python train.py --n_layer=9 --d_model=96 --n_head=2 --n_kv_head=2 --head_dim=64 --d_mlp=256 --vocab_size=8192 --activation="geglu" --norm="rmsnorm" --norm_place="peri" --norm_eps=1e-05 --positions="rope" --rope_base=10000.0 --rope_fraction=1.0 --qk_norm=false --attn_scale=0.125 --bias="none" --tie_embeddings=true --parallel_block=false --extras=["capped logits"] --init="uniform" --init_std_qkv=0.051 --init_std_o=0.012 --init_std_up=0.051 --init_std_down=0.012 --optimizer="soap_variant" --lr=0.00454 --beta1=0.95 --beta2=0.99 --weight_decay=0.08 --lr_head=0.0167 --warmup_steps=200 --schedule="wsd" --decay_fraction=0.743 --decay_shape="linear" --final_lr_fraction=0.1 --batch_tokens=[16384, 32768, 49152] --seq_len=256 --doc_mask=true --train_tokens=112700000 --steps=3507 --dataset="wikipedia_en"
Each number is 128 + 32 x the weight over its row's rms, rounded and kept within 0 to 255. Layers, rows and columns count from 0. Numbers have three digits each. The size before them is the row's rms in percent of the matrix's.

# layer 5 attention output (transposed), 128x96, rms 0.155, rows 113-127, columns 0-95
094:144128092145162096147099096106145130151142159155175112130126192173128170125119144149150119136145098162108071105114180161112135148061109069125151156029187092117107158157139131089091073127097111127111106169130119062162146111138162133170141136158074195176114126156133058102113139127167150152
096:128067153170103118143059127133158128039138152140130113051134166113111116147141164080115133151131155133080096139156136150080153134131158093138115058159142089080148180097120124140085147074102153137106174088125112130156185097152137103155137132157142127133103123039188090169151120170136156159
095:169160110141127151124114138184035092141151184099144101150116094075174169190084096147183147111164149122081178147077175151092134116161113173146109168074128111125138168169113076100121162113130125122112073143127094172143092150163094104152055104121130124142082128125096151122121109171123101113
093:103142118184115128151084121107077140137080100148128066075130125125166107098190116120115090131153097194181105203145145125142112127104073130155189178099182111171127152106098145151076154131148141103131113093141148120161115133105139130130128119163174094131195105117081146152157220119096134181
098:166145197109157164146095150124084171168153087122158167174094093137146102224107129187101139110182106108083121170106059105162068125141124137132147097123106094130073179126090100097157141116158145124130158124101120110111170125143140106086151156133147093127147090121128091121076115199085138172
102:090154127086077127187131172100136167099164105086143154162172235136085165145118130082079076094125148124155148091112139111135127105082174146103117090091128079146101107067117117123146170169098135120122120102050098166103115120119137095132123063121121170117131154149146137117087140155057112123
094:120159197111168064125104162161169154128160138157084127142069071129085118097126106126187132124129119148125059124109169072125111101113148128188168136125135089125200098171107120133044182156125070106147130143102125069132155129140140125119115084138165130131094120126091107143161170189172118152
102:123106094099171128148158114079122174129107092140160101144134150109223176154134137194143160141144105147191137136105121153097106186154195110127142154131115124161104110111156211082160086114193130157178137187136122155118114117148116161117151114134137119115160088167096070151148061089134150161
095:084145130079091124099101064073084123152162195140149155155099139151157164128095131124149140159132177148144106115114111090173135122141156125086146183183120129078085148065109103171156151159129124134140151087158109131111075151158112124173156146111130175131112127162133123146082207202127072186
102:148103189190151118161133133143173100094133149091225138164152102129106153129118103112178142120148131174155220108157120154135136132105129110127088165138094093108152159120129085121116130201140133157123107149125121105124086104111064110146148114139176080176095128165075120136090057102178180118
101:078152113173116121157135146055093133135119058131159120145124115220133121119076141100133157150170089189130161137137075089055128123127090149110144087125119186141092087148123151142116101132129152058101080167133093154135178096152153115149120137114108157106107098127074185113125067138172106148
092:085103112153174161152059118090084129053117065108156113115087204141145126126110090112106172117122129138057082032178165093096124110161114127151105136153153075115157108154150095096162126121179130116128131094150159164150099122101156123133130126097133128110099101049112146169126147144150157101
101:100092143155118172092085112112153155053177090138185094150134125120140130135062143153105124183162123174071170144139150146120114141101120084139153139149090094163160145184149119131109104124161073134117099118121196072134114190136103124126191137161123121111107064202097127112181080134100104124
088:149153103138161117149087074136183144088143056155112133086132102109196065139139126170138141138133141141061170110100122105066128087150108134037147139155164153115157084154132154046111123094082145139121098193104141158120103124156169091160127131093124114099079105120139138129156154116144075094
111:166095167134111121145127089062122104127104066118172134088151120131112165071111119073139118112117117080094106142144084114155141139141079170149082053101107111150141163171114097148106064091150132087130125109194088120128175096118087208139122134144165142067129165123118159160171180097099120096
# layer 5 attention value, 128x96, rms 0.185, rows 114-127, columns 0-95
096:144092143166086176123167151114106145098189129137133126117133091125104103106137139064075158149133130114129050144138128113055120153041103119126162083169105165131171179155159102092131153117149150177186064089142146095125118101134115101144131132060149142157078160064123066142134123128110155130
093:152168132074107170152180067183117083132143107125098085125125133132110139131161157158122129158098096183123160132121173176133121107208109153169148118122124113133121125191169169129086119093128088122112141113107075142133119095131048136156104076171150070136077118158105132162111085164128040148
090:131132132090150130166110154100082066122122134095042083131180109130095073168100150119152141149130134138103158167084089082116129178095139141026102141107183197107139156125170135104106167107121135125135163166097143102151138158113101158103164173138114131097110064169143191123184141136129121134
103:089139157177147057137166045141101154143119125169137157087153137103110106140106047139092115137115176138127160132142098111141131068127083155152134189138122146141124160160158127155123071128101119133160141142124205155108155083093117094090203098162110048142115156145097132113149143175177101131
093:132118143092160084155163134156127178099129067131144126172136138168087165114179105120098114136169169091166166132178186128148089142122223160146108135080127121131131035136120144105111106160160121160175148142118108116133140193190152104097134178095160157175074127113083149142117169155133138134
092:163115115150071150098141149148115114090100108104123149143079171125140152083042106124112166114124132212161119139056137135117183168108119116140169116119144182128133106162147107120079168124112140095099149171102220150096101179117157081060132123135149061144121117120176114083142131082125120123
106:106158078141179117129131142078141160149137158118155115098198194091140183154130135223167142103128200161128082139117091101118094105163148104091115142163091123162117153117151157119160076122150150089101176153108135145086131098124069109103152157139103140072124098114098079141194102135163090106
109:134116138113087113144109143112134108169170019094144143116133130127093147107126158104144111134102137111134123133139049125155117072137135156134171105132144208084121103135143139119126094152108170029136168136117147159061178146081098166135152149147121115200110084166184116114114130110074114175
108:091139162137126121149131107140110109115113138175137142172130181136125071147191129084127149093127086231178123161176147126145121127124097064128170155113092142118128116091109135160085120188122100116099135133078086070094094125064085143190120074137099146144126100129060064120121086128140126139
101:117123097072175117080095109102134133133091123172083156143167146184100153104102153164079131167157152183192168139131093128086155181123150146117088247163132172125081142121144193141168102053142142093103131135118137112127085116137150143151092135129101143075136129166111154102113130109126110147
094:146104100089132199126100135102107163123132123122080121166034104122080149126115160114061139110193095167071069120183206077119147146078119123108124160165151139105132156127145131097143058130165179106160123079126113130135128118092158139126121065104141146103070084127140092136123146137123140096
093:097074135146138170111088079089125166122116165115112134161132148077169114192171105156144071143052137186084136155161118136159135160169133143090111164135146186111152153132158174130126164149119081092156141157113215138079086142119116117131158120077085160128098161143055089139144098107153127124
099:154158151126125185072102092140167153173106163090153112113108127093151141131122159128136137144112180175103132085162144084133156154201156168082143169198142067147138155155146120096140128126170155149170125074135134106162036073109161146142102142063144109084121097145147098120081131109098085106
104:145020122093147200117135068103134130106103167153116161105166118152095090100110189077153120123155103099145115100121173146132123149132092128119069138181098143111128143091111157116131121121073097143125097065158116123156148132200160117122115051123151114124182082086102109148139161147154155072
# layer 5 MLP gate, 256x96, rms 0.195, rows 0-38, columns 0-95
090:194149105122117082117119128189080111107117129156071158165155162121112128152158087093130142132116161082070143122135110102171144081136108152090129116137155089108158134109093123117056085183175170170115159182145106138165166117097132106149082117176153112187107168096152181196160122083094141139
111:169109084123097083131137087182110186150127185120147065158111161064072113113156114100169077099153142148145149044140126112108086140140144113088118199153167141089141110122160154167146150182136118123164165172171134115137097125166097139121122213092140085112146142152141124076122137171143113123
095:127149164154133164120170164095118136164108164095148088076136169163099098112169152101106164111107080117100142139103163094145108200156151120149119093087119135144106134087139122115031164116146187165079209119103094082112140188111116115104157108151119110154151092100099130169180141163118194118
101:128091130131137103134138200103114126143134057108115141127131162087096143122124103137079141124124084137210127097097140143178119107188127188101153096104092153161123094035116112124087113133152117094165110162107104110121078168131139125133152139169145126135097126120136222126098154201209110116
091:149151124092177071090133122171115157177152141129143156125200140145149110105166178142169175109117120092076082127109097125153103111107145047097140140136171119101156217093118166106086123145160103168123141187130088136118111108067168131141125106107147109149108183177139157155083098144093132183
095:099141118072089083157142103185080128097157145160121095076139134100160120140126139122115123154094115124142151107118084124113124131095102176196120110139163146163163095144158154128140064116189158112134096198120131167131181111066105152158207122192175071129134193127115113100077097099132123105
097:148166120136163160207087114102126215173128109101106151179181133130126168155152115067208167116151160100138096166152125131144144128106102158182113123109132101101123101075153057121135180095135155134117108123134120149157096109123074133133132134191127116102166158184144102140127093150087081075
097:150211109153107161171171085089113099126120122128091119097110098128124117089151172093147128091104067121100074147181110132122176130142105133081136143093146203127076123122124126147231172145081138081115121101131159176132138131101118113150091156105100146152108192152138109087082166116074130107
106:108144230132186166143165101145103189067108118188087116136174126069119065152179100100128155132145178162155130094145132150085126144167122093178105121147109111109145130155127139146137136113136075159101139097102113147110115154053138097106095125170097082114074098091102131102174153136155162147
101:141131143147113161092182126116186116213085090090125144124124110193118115108101089082132138148058175141178116130100189086133145146108146135072091134138122189133108137113152159194150177143136141125112124130122121101146138168040116192110144130127113110117085137100088119123076164148185134165
096:134125160102127127133174106188112091135085098158119080076128167150156119087099119128154161169140174145178100096178134103092153081134155086196057123116126137097185054154124133114117156158084136122082124133181151124166156104113114198119162159144189102118132166169153153158115158175146121110
102:171110126141176146087132155102175122155109099157177145129137127139106142063159105157083098138114099148150141120131146116115136106111091094168139087131104207116135125163139162117092147112108087094109155139176098164167166125154124229102141096085107064082138122092159154159043128173105118188
101:125121145068080152080179175177150131119127159151093142129099122114090144128146079182120093127110076103066131109078175137087107137116121126027115112151165193140136169156201139104162116135174084129125157091101177112111089091147118104095129140102092137116116128132125120178117159112112125057
088:102134145160150139097170083065138118103093181131185105092117125172151151125138147120172126124095050113112152122126116126131197088137104143189162111167158126091142198135141056146122118127163113118105082124138086094128080121095089155169125163084190111136149098081167090114143124148164064163
091:060145127187085137111108095175095124186124082171141139133150123106189137141129088144132164110140127108154127166132080166128137094113132109140154150036145132136117178114158162132091151156146190151121146221129123156131143108113104152119132149123100055082097127215148119120120124182170166104
096:106160147130124120119143106114154166132085149155120150151099072095151140183227126135119108106138119098147085082127168122106049164131129156151128017107138135177177151174141181100161086144169105090095140108131114083099095123122148147093100130163154123139167171086129163116131078108117083135
102:133122128114071162124158147171183093141088126166127174090132234079120144108169137086119148091114149155110174087097113087077132106162111160118068184130082155171151083098176081123141121111111101137130132079133157103134092117144125177107201164093130126142116129091135083085137157137112100156
112:138139148151129128119197118166083141191112155133091119098080151137071160120092165073046164134100128135145148173132141116159105121120146091125137100134150121118073073142064103163154073152105130134145104115147135110122124122109181166085035155172150059107112182074141138151138150157139152123
097:116161118194099130147101097082125107114138174111135081097188135141094093128142103149059133146163185052059129153172106088167111078092121149115128104140173092128155054134149158117156171150124163168149100163095185141131123159075134158170112099101088129110154126093108123141166157173146104121
110:176094077045085150134072132121188160134115131120150159135203098152129075159137126130142148077092150105117088122122133176076180099153122141148118156108132126161133147203133185102145153146175097146149155132113082077106123162071115176139184134111167116166152143113123082081133132121080123126
102:110114161136133155092106118085160118187154138161093165087096096095101128096139179069156163100124144086151151120120228192079136110083139119110094111094133119177146147133158126095058121172175106150128116103134124114187071138090125068164140125128070140122074162183120155126155138114120126129
108:095106120110109142117112142093144141071168079123073137178083143135107184097172149156141108062178144122165122155149138128150115184158144144174114100087118149130066185149099093178128180119080077166140124124139161119164112128152118133118148111102090053070160105182090148138086113104138162180
108:066151087121131165100142153164166117141148171070131162073112162151113103159079093140120052122161121149129064127110065144095120169180100151109088130123136118163095086115137094121090040122148144137120180112129121137133170134179126110155135157148124118162162113102079132131148078141105037098
100:107175113157146106108159162148108122069110143120112120161131098201086075113115130133188150118095159111151078109171078142148116143181170126067066114125103096183107096086146102138180159124139130100097165128127105092093198172091126160175153112163138151111072088170097138178137153103114100147
092:114114210132150110155147100132090118173113141153152120121089124134134078115098086177119056151095107131190172159125107177102123162087106139111137122134119114112188158091140120120156058138152092139155170180111120132094148111133135131109094148096024123223151139080163120146106099099132143102
105:112114099143132118187079162091147136185185160144079160142117112169089089146168115079089138124108124106133115082139076120120155058099171115156096121132137138169151114160091106135137198119111158137141128105085117101086127136123058142116144156094179114177128103141087182109195136128217129155
100:039082137134102141156131123132138050115121107158184122152114143102106089153209123103134105115179086178036077120092157158134180144146087107145131090131170140128162111100155143137067119150125123106125135155082147109152158126084105137159137113115115098035125117109107151134092146164101139099
103:142105098122117161056134124126094101157159159137103119125123118120157144063091126140159205129146163050140150073149137165123120174141099149085144110178171150100108148141129085144122105171214103085148160138108163089122105134141164129179116195158118068133116134150117088080101138123158055115
111:101127138082155142177131152218168183167115201150099144127140178158139122147119089099119154127182112131206150167113083138145103141118129104132131044139062139042094085119168124113143166142122107170108095150139173170065104143145113123130110091158097118164134123121147139113163136120129095120
115:137123146112053180116128081126083147098156140143124127169118141093168106057109172154100148117170157138120143175175156093068112087113157192149106148092113140131105112137167110135075086119197129085128160134136116171107157172130123099061150174111162166160130052179179143160136136137130133110
098:108087166157166135111112157170095104129107073146125170081121133095136166087167116199098125163180209100105134129117139104123124124158170129093145151175130126074165176154107089192157096176070093159096125135142154127118139216119126122118120118150173158122141084172127188123109164133135166118
105:098066124136082127065109125133153144121119168190112160178096126081119167107188130136062138115148136133092113148105103198175119134145098177110136149139159085142114138110115054078093102170116147148166150151167135202140115129124165121148052151095146125108112155093151195153175120153130158129
105:184165189091176150137061151173123146143100092098143127128058129127110130122150123138152065129117159132130063154131108156080130164121118127150121180095144108096100079080120161166177160151177124215122142101173111145129161133086078131057129173122114134151132082145103092099102110085158139137
097:130132062209120139170135123145158072135134138135151136163143072119136138151124113070159111160135163102101122208120138124155144128162145132089188107122106129210142118132085161134133156170156167184154141093151097103135167110134133137145076153144191146143141126138225156179115146196130109125
104:140123126150110150142124182121163175101150128122106133112178124104081078162133066160128086164108152133097127112168132213148119185136137118156143121125110106124126149137220136098171221101108145122147133089173135186151117140144185111093211134132141097144115172152122139150054117129172133132
101:138119164137140148153122146161120141133130074138150165087117133077126089148110121091147132166129138107138086203120155232111103064142110081155125115124075077115141183142146149125148105078077115152158120121132114116111101109123181167212105128120140064132130089150166043097107143131085154109
095:109124149101104110131150142112116173090098138120093148146172157099155134131087104088064080119194157186108149141078095179147172106075166127141082131129167144103137153085117099139123078089163189047071154108110126118131095137146129179114095134145152128154180158129080143089127130175104063099
100:110140179088111152130127216140151161098108181084107158130146058115191085101060124121091150125184116114123158156130192118139123107111156123233110184138116086103136157101113101117172091135151148154154167113055120102137137126142082139104157103095095126143125122147145144145161134090131124172
096:126194118107119087108147148135127132104113137164144149089140102035152134197129080132161094144139146112091124106150201127134166151169164212095093078122097122099176109129134106101198071156110127133114148122145165165176087107179155116151105154131097126092125129097190137132108116144080159168
# layer 5 MLP up, 256x96, rms 0.193, rows 0-38, columns 0-95
083:130155102168076146131147123102100108088133101129146141151161154155149158161140090099105117063102172095142163108150067115189152091213127130167100166131156152141109091129130145200125114128198151159096084125168159113177119142102142152149109084125064122125090079114115066088096165131095139080
098:142159084178126160122087116165087147154174152112100081142122191093062089150136117109174146147040149125119087134121167114111142099092191086148205118128131191144155108112105153170130132123123168112085069115145098137066125098092179098165129113182160158161145136148111089137105106137143137121
099:138050152141099117117199130139111083066144156107071158086141117107120117108106118180120158110128164147138138062147160114167087121113106076047095150107157136141163085111145147224129092120120194173156089114151087128125107168112147131124116116110090082144119123123135104154130120060108165156
100:095127095147059190105110120157102122151093099138128114172127132115078140178165170110106164192148187143141176155137143169120095140146162153209127130087175130112122167136121078071154147162114132118073072140132120157151105148077142132090090113150141071077134134071145185151130088147113155106
096:114133135145136141144180154170110117143087088139147112115166162151126158152144172068120209145097119145103186182143137162112114093088166202088138086181102122137102155108134116080139128144061114099169184132084050094129170136110095116128149186075123111094105179104146112137140133152127171124
099:151157089127158125141044125102121156142112167092138094177111099090091192181106149123135135178132128123140156072166128156055135101127150173080164154132120139147125147095106108187109143145100146105123118153077117127168177122105167170113092112167083192059153123159146116150109084142113086067
099:107083185056165147128075107174121162076065133084081088101123152119131142173159135161114143107127093105142144245141106173089142113152146189104182099129107144170133116141140140139136174112171079181079089099145136166112123136135127112134130133150132151099118112109102103109119125121064086119
103:091101149126166177123129101122107117063168139116171103110139145071147156133154086163181089179158129116134155131100107146134165133069151087149128118075151149128194109118087143113161121165088145154135155174158112103135125120135174029133192160154125111153150066129109121042114083113160137143
101:133127141139201110176094102129128162157112122152067123111173147119174112192105165153173107110151138124165150113094166164157108113128133091144095105092122152099058066161104199119111169093099073114153173134165127117056107155162136127173135135117172113131109125076115124129127074092147100202
101:168101129099079112153130122097110079104145144086170132138182169131200165137143122085128109162147094147129095064085097134133167152097125163079170132067107190150186160136091102136175148126151174108145102110118102112130128097171109148117136120124118128067078121081172161087065116092074158149
097:129129195111178127115141163126146123137067175112107059136159117163140151196173114119122138153158110167112156151161172120074148148106173074226155109113095119119147092066137143177136171163134100084132167129161119171118120090136115143096127165166143135130106118145103069101093084082123172099
107:143161127124168087114094150140109183089138160180120105147163110118156081141158163060122140101156169073124150117105180130146073117189132138158062127176116146172144169110135224119088111102132139100164088159136074145165109170125116126147120150101136143147108206130152135182186115146154125141
107:147136121123114147150094128147136168181066150120216132121085129107162116146139170089093140103151096127138169122151130167157136086085134121096157133151169078168165134115073178082079074153115167178128174133131116157149167152131136137126039121121147138174135138115151014111118132122150133144
099:175169082116143146143120119134136146102139123162111098100101052085096149146124139141119084152112123136122207111158140084118113159119124076155139112158140191104073188114126145135087162161133118156170067143177168188111083160163051166156120149191121117095096133141151149094131073160129162154
092:093107115127157132104096101149126093144099123173110110151113166075120112114093127106141160127121168084135113062110111056190160062104091118113093124133168100111161133082218123179075108085077164108092115091118151105145113077136132122149148156083158151147117052136179147117172104111138118084
101:168094135098112123182032098146148098147136120087102114113099113175124106183149153108107098097176142116109139158068186142182084124112162110147099085152163202141098119083112139194124067119081095166124103103074104168148148114155094124135094129162104071113114146142126120170170122110132152134
102:172071127168131137095178091146153114136133133183128167123100085113132105093122167164139110138117151127063194139169141161048144146147112174089193119095165100105172126123162185141060137076104062119129092142128144136134093127114127150118106160108111131133084099122097169108175133062125189128
099:160063168176107097116089175063100151157145143109182106158110119131087190145169089148099123194081128091135131160130131102097094145111096094114090130139183201082155110144098146169121160105155158125158152090156100125166137123153173120126065102156143103111141194151114128113178144110172165144
110:070115083119178167163076113162146078091131134118145091128132150132172164145122093094132070112135156145141081099132099105137119108116119026094121110092161146099156184080192147129114094165150174144166128199147116095183112140147129081180126096141140125109117079122152090090078129125110150093
083:075153124136161095066099111162163100114180126133172116160075139096112160178140157131130093086165108183138130196124157114123134164112111163112081161153151132169137129087077121157141108105147055119088076083124136113137174111166143084166144138127170094159118155102144132108049091070149122178
093:142136122168132116107100073092073170135135137130106095125161121128119132085116055108152124073149170114102188095172110118116126064130055099165104143112174134178135191122177111044152052079122090080096119095171136120100163120068130163129117136137100145141106104092135132108134089120143123138
103:093049196158141222144107109162148145248139142093183133124055136108182113128139080079088145097167164140114109107081132131128116098128118148122116125120137142152116096141093119104131111117146172139102123122108139136121112151166099133138086185107097152132102143092100141130129156173181133078
103:070127166128148078124142149145117136101104160070211173132079129124112131138090177089119131132131108140211118069124123149137100150060175116149080176138111133109159163132148128109152156181121169105155096151105167096090103119125094103085158107134176173151103132137141123194117092071141065124
089:085077156135135037120161117162132134121190123092115115133101102093092113189079177113155066129150098117140169090141140145163125136133133145162104123135165105093156146149184165138167077129128171089162063150141110164113093144120116120178143202161105128177184141136151173124070134095100131106
098:131116153137157108152129107122114110147123114106082075130174133098198161128197126064107103132123158152087135125094149175120176158097135077196141109126146187104165038122065124060148122127174144180171079145102141119088158156127128131174163102127113119116111100103069146133139156125157092103
095:132206104172165155144161184104102091086127161069116106082138173135131087114107143099167082172094074067124119167162103094108171122112160088168141154147146178127092135130122102155120131149114083120157131165125110125159096164117140145075071093112124181111100182128109123112183077120175080132
110:143099112112209139177120194127102103150141145108169172167224111164121070155161126116096104154139124127152118192099101128146137148127109115123141121150143053144129142111117150098099161120112126181166185129120120129196023121134096101145175169149142098082134131146124118104094145169153123146
096:124091119119135163169143127062174139075119053133146105111118152147087116150129156180142121168174079083139106084176060098084102180133163140141069119095103084145078122136223096117098178134105130130118095131107141112137111151133148139133121156167090111143116120148129055105123095063141149111
104:155123134120075100116110145121091152177129142081122056124098138131191168150137103094099124084068074115127158083069150094143113188205135143124127107121091184153135109156179138127117078097108161162172113103102128185089083107124087142073132124165104094134150104118091064107097154133158117142
114:106120157138122183118155169162100163134145154127112113132124134058196213079072104136109134095142131117122131088157109126115146166071098068105134104086146166124168138159150083101199086166142163120150136153136194121114050167118142159163172131163145116158140100096148146084155167098150129130
094:149112179165165095083079068120104127145147139087203116119094169148089135161107171101165152097124089104117097099139120151161132130127121095124163075084168142110175172162103104203142157157088090097113182123110180129123086116190122118147116072122143105125190080150157127147117127175134081135
102:150131114130142145091104108108085144091193174126133152143120139129132145153122086110196126105149122062100142139161081143141109133103197135084074160136154100143123101116111121085084098155212162237125129141090125082119143113181115110193104114124117137140137124134161122131151107201160100073
100:152136109082152129109080140097141102081169055112072121093149103137147107117100138128147171159095121028149152157144106133146114133115099108143154171176142137123071086121152149125136127085171068109139153107131119106151106208113158106149105109228115156070153180132115150165148112162115104157
105:115090211119121091110129160113096110109110097166184119125138114106111167105131155127177121148159108122194136160142095155151181180159089136159072143118152111067167174083141111063185069150121121113115160114129200095101095183126157166152104119154184144143176146149130116141107108119182113123
108:192114128196100117093129135229160209129151169110143148153124064146090131155154116120124138117147123101135113092118166138125124146105087133158112109093181156130159125083146179109121130120148129151178102088101161163136151075119110166142193118112199074092106131088145094111135171124143126193
112:143153110134082097130163092117042121143123154177078173126137106117143120189172187100087153120107149166136147143141138144173108162117177161102150122114152085129136180121171073180153144152138101135129213156120152159128085094126089113170075052126138093143143089142164147109170160089097124119
094:132133139107118153157098166167110093107117116107102126119135115117131086150099130173092093102145136098132141111047116142159149117159125153123127125118112173159142113088121144083195135054103129108115190100019185134163123169120113171088161175117142107137091139174145147100160092188107042146
099:157134110121066100112166101119147144133101127166119125093160134078176089082176102107128136088155187117151164124158125147182096111130149079137142138112104113088140064111099076154176155141096178040127120148110165188086068139130076082122159163152097158158150132137133138112146186165180125139
108:107078077155089134138127167138141120143175164102148123159108168145096123123106153167124171153111078131134085199125122151158128121159117125153125106102162065069171124147030108130060099114142199103144120140107116128154124142127132135144133087047190137090165133180095128144108178118158075133
# layer 5 MLP down (transposed), 256x96, rms 0.185, rows 0-37, columns 0-95
093:086104170099154122137140123108122163158136135134078049107110081150102100100109204161150127095119124128147103152141164140114105183109161114161105084119107153161150165079159157111091171114111125115128124139050115116105154117122081148061165172069203145131149142080139181114148146175193099113
104:127153177089133122141087159160131136149122101108139153087128138130128093109109172102147124154166107137080143138100130137173066156138115207136043078118095141182176152134171156116075119200156104163106205163064169164111124139149151130092097179108135110145094118134161111139144115136088153186
077:160177099131109159174134155098140141195074188145177124129126161139136141109146127162133091134117091086116118112076135097122125181192115130154160108081086149115098179124142128095105215146152102076070197123069136095120148105106136136127120088153159118144147114106118139151135156221153090104
101:119087181136116121146167150135136122159185133116152104140141169127188143135168076128073097080151112097101062116146136141135097136159158120085123138133121087161150078137081109157082042094106150150099110109118129141102166120190136137099105157089117152185105152134144066099134111101163139024
103:140107118150139124191114091078114057186089179109113114134064123136139134153166115148121084116148103182188114151153123085121132119135120076094153161082144151121167125175175113180153050150205135177149102143160108167152138098111168129188176156096151106163132134139111091134094143128108117148
096:123053095143137121146194122149119103126088154154110097101116156217117108078145111135124117067079139101140072106106120096120155160132111059154102152147109106120185110156152161156127064126153148174147081102169137128114094104122085079116110127126178109192123155077120183146140136090176150167
086:167180077127133134167113120090091110155172132156174126175168102136099112097117088106232127126092165147138095123101143121178155145171164115159086146133159137096127143112084080087141107126156156125149138168135133108072108165087121136107095156159125116160133127186190123184080154166169199136
097:141160066150124105161134108130094137168109154135086126127124108145057077142122195117169129102106062126134126165127122118135131109178075141146111110184082171118157106113091112104116125062156148148102078101099107184151100147123062187159046107125110151148184162111143114183135113109161084139
106:129158135116148145118121084127132117090054128133140095114149047111112092064154157115150120157158151169088129117099148092111154153158155142146091093143084178138160136144119029094080152125088116140153165102080107091183103170158143129130145173158115135160099147131159190092110178105090191142
104:115165133110137108114139061133152173101162141102093134151091106127134113129166082106138101123097131128129139127158142088152124165151111050181179094172190153069085088169084141141108148111105116191132140189082168153095119147122117094131121152103128142150104069140168167126162130196188098065
089:127124108125111196084092173138138156154154200068129161204080148102115112123168137202131102111103104122106063180141082152133123137159083140099191125130146177152055152162165110148144130072121138136154096115102125161117131121124126101144086054127122144108124088121137102105168174139142153089
110:115119158154072169110174102155122106164155114185141156093171114161179128142113134112172139097187130116095158128124086174157130171125138165142182108078115106122124124072139130063085131164134157158154154088072077121096137096115144111162160143140161129193136207178048105154110111143151130125
086:145081107134133138187150126097144103081119139110077121121156132134046130158104120102152116147114100112073109131154157067056121135163111116202127189103087178116120150095165122193081143104109071065144087133158138092130117082074118184160155121172112089136096143120150168135136096117104115153
091:131113134085111146116164108191171080161134089110123119179121170118125117130163105084101151121196171093155031124146150145178106119155116107117100152056142129139098089077180110140144158180165126102161128102138118101116192166114145120135129146172095150120145156156099151123108178131139178047
100:124126150094107117183227228067118094119216140110134180109106110171132149110144120136154158132082125184148158131094071166108090162108118070115111114139093153137156138142158136165151164108079096116149135163135161128092114186105109131080121129152164112100127131118078132114106161089116150121
108:178090149142139097164130167138101105149155110107142155097046104159152082097071087134109135148160050150091103153143119088170131183159117109100106111105181099158106182101188114108168126091072096147120106104165146163140145109178125060109113142134117084133099142119164142106072137155121148190
112:101128080143140126170091191125088160109113139075199068134112117080143167124105136196104073164116091134201174105147108116171107083105152130149179177114142127170216170132097111134165133090150136139091115143135124107169133129163156076136191118134127113141125130138092072146136123120084118117
102:168122066166169195126139171133102129095127153160073088140119152138149080107114120181164119099178134125158116103130137147139115152095127113135129134100033146220148126174126184127133090087197124132115088162076135104092127132113105111142176083142123111126116070160135158156085113162074103130
101:119058141177107155151167115138143139188128162219119110158121121128062160131169116102149130125144103189138120088085176139080116113155089130189160122074076197144172169108125084138088137090081108109082101111096095131154130110170156092105141139123159114151123118131153116113116071109174141095
090:176108161051104146092134102127154143134082153134168112112185101116159085138127103137173191150127157146119117059126136165114127090156127096110130169152096140116110143170195169069136203123112085113158170106148122118088124179071098129141182114130114113091169139127112106117144185190104121073
100:126079120124134127134132142150109063121111124104113166176155134128158142107192192142159088152080090180159135092141132133140160118110210157114176115121155098075070091114131131210070147194114138150123127117075137112141101156170089153137140133093192134119089135074087143132116160157117150081
105:127154133111148173109158080147120168134120105151078147116082135118161033121134132120149137106111097150153153161114125129126152068192152132096106114176136207126147144141112143143077141073074137134160112152056151167065157215098135119163126109105159084120116093147138149168139112173101168168
112:113168126146154147190136133132089096155101208128160092216131150087122056141092139179151130168205157128144107159139103173164117145122140091117194097106087109124138136170191102093127097159148180097143123126152091147126121107118165140121158138114085090162167123126073150183138135084116127128
092:091204113113149136113131140143105144071090154096071139158163088109107100094121174137168116137121197092105129122131112127171129128142190104102100132180121120152096083100082138160118179158115163099083124159167125101099175144138084185179114139141064159103055081116126121075149139153083121155
098:181176166111141134162174147122121088078059117142137128120123136177043101142184146136139126120140120132132115114191151100147089119137073144163219122079108147061110144109130152154129138142148173130101123082131093097135162108109111105098165208071136142158117142103158079172116135075139143142
103:134136158093152144117116190161063130141158136155116137103135138171017127163189049118106130127111131131162079141143087151153185074081117133129166122120102100126143066192097137124138154157153149155091124066150113120166159130171121132123149135133124165153130163117121134171129147143217119103
115:084104132054119148148120106114109145168156079106146111162099125148167146154188157191162137099181082154064132089094142128153120106130113163161166082155138154125141093133134134179128090127115143104084144114110112148118208137092130120131125161060120142068086089178118147124116092188063151086
097:166122173128153079106104120094079138170128156116136168184139166151163137175137124052159134082092140154111149105109162130142144141113093155121186115173194157081149134137102102143114108149223137101122188082153099156070146109130080094155132063102165083145097118108153146120124175150116099107
106:163113151111162101129125126121124104151143079145112159112165102131081105066101140089149178112140130133118111089189203230127133118079195145173108140184151098154111135125075179133068126142114149089143146145136106112117081143135094154146131130075110095121103159151120166131080059118120143065
110:148158109130090145176118115076118186087141188100121144160115087142194127088103143170101134090153125105090085168152131115153189136105181154111145090166066127102115127173137115130089125114112100153099125115111142165125187149142108068064080181127161093131099111122143144154126144217091120173
103:139137085137078142182091170131127151112101159155080090154157078102108078112133049077095122142036145197098103114121154107079136140154139128131124143138136138119098181111149144115111163129097137108225103097105139100095101134052143118131129134131103100169149148127138191082105146139129167159
111:114120093095158127128125164185144198090133180141166098178111153134071064157114138083071086139147118172154124129177121110116153130139167164147204114062134126180098200164181079087056147107087122149156131114126096129102123145166119062134115118129136102147143117133131120131158149138090145121
101:073048133132140104157150166134115135088149135132142131148104159119127120090158146126170144167181123158090162123113114140149122120081159126149173071128081108105204138108145088102081118169088126139125096151045138133198133102189141138128158147167142077101128122078093129124178085165143177067
107:147105127110096154123059118127127135140083125063111147172135154131096122161077136066151141205135145164111185116076124162146169127115110169167162122135171108121050107169156180124109134132082132108172115145150065154052118142105085121092127111142113102077107122080178149139073140162108123150
106:131082128154158191140106091152083120121150135088106121153118110127209106083109136145110142102121175155152147112161162176179073079127118087110114200178128130119091106144142135168081083129163144128096068183147133067093144103148146188119112159156081121161137081114133088095141083143081093134
119:150156136122118119059129086169118124117160146154154126166116130098137148166154125084139202106091117206159158074163122043131054157102120131163089145109208124102126114104145113150188143199118098112163110136131116132075159142089099128137119081107108132106125126126083147103141135123110210139
102:142138094086118173114147138126141113201168163163156086118147133206131097126153158026132138087135090142123125128154172122142103091144082135128084117116143158124115152040157108113113088113137114142039087109170124109162192106169153096122082124129172146150127127083128148089176121160134142113
105:122120154171188134104111090136189124098133176156142068147125089127143097127164162129117113058149099151119133132119147124147140063156120082135164108078138150070154080112085106149089110128124177171104049169136132084182173136109128158163097134075113086107141152101104160190086096145173136105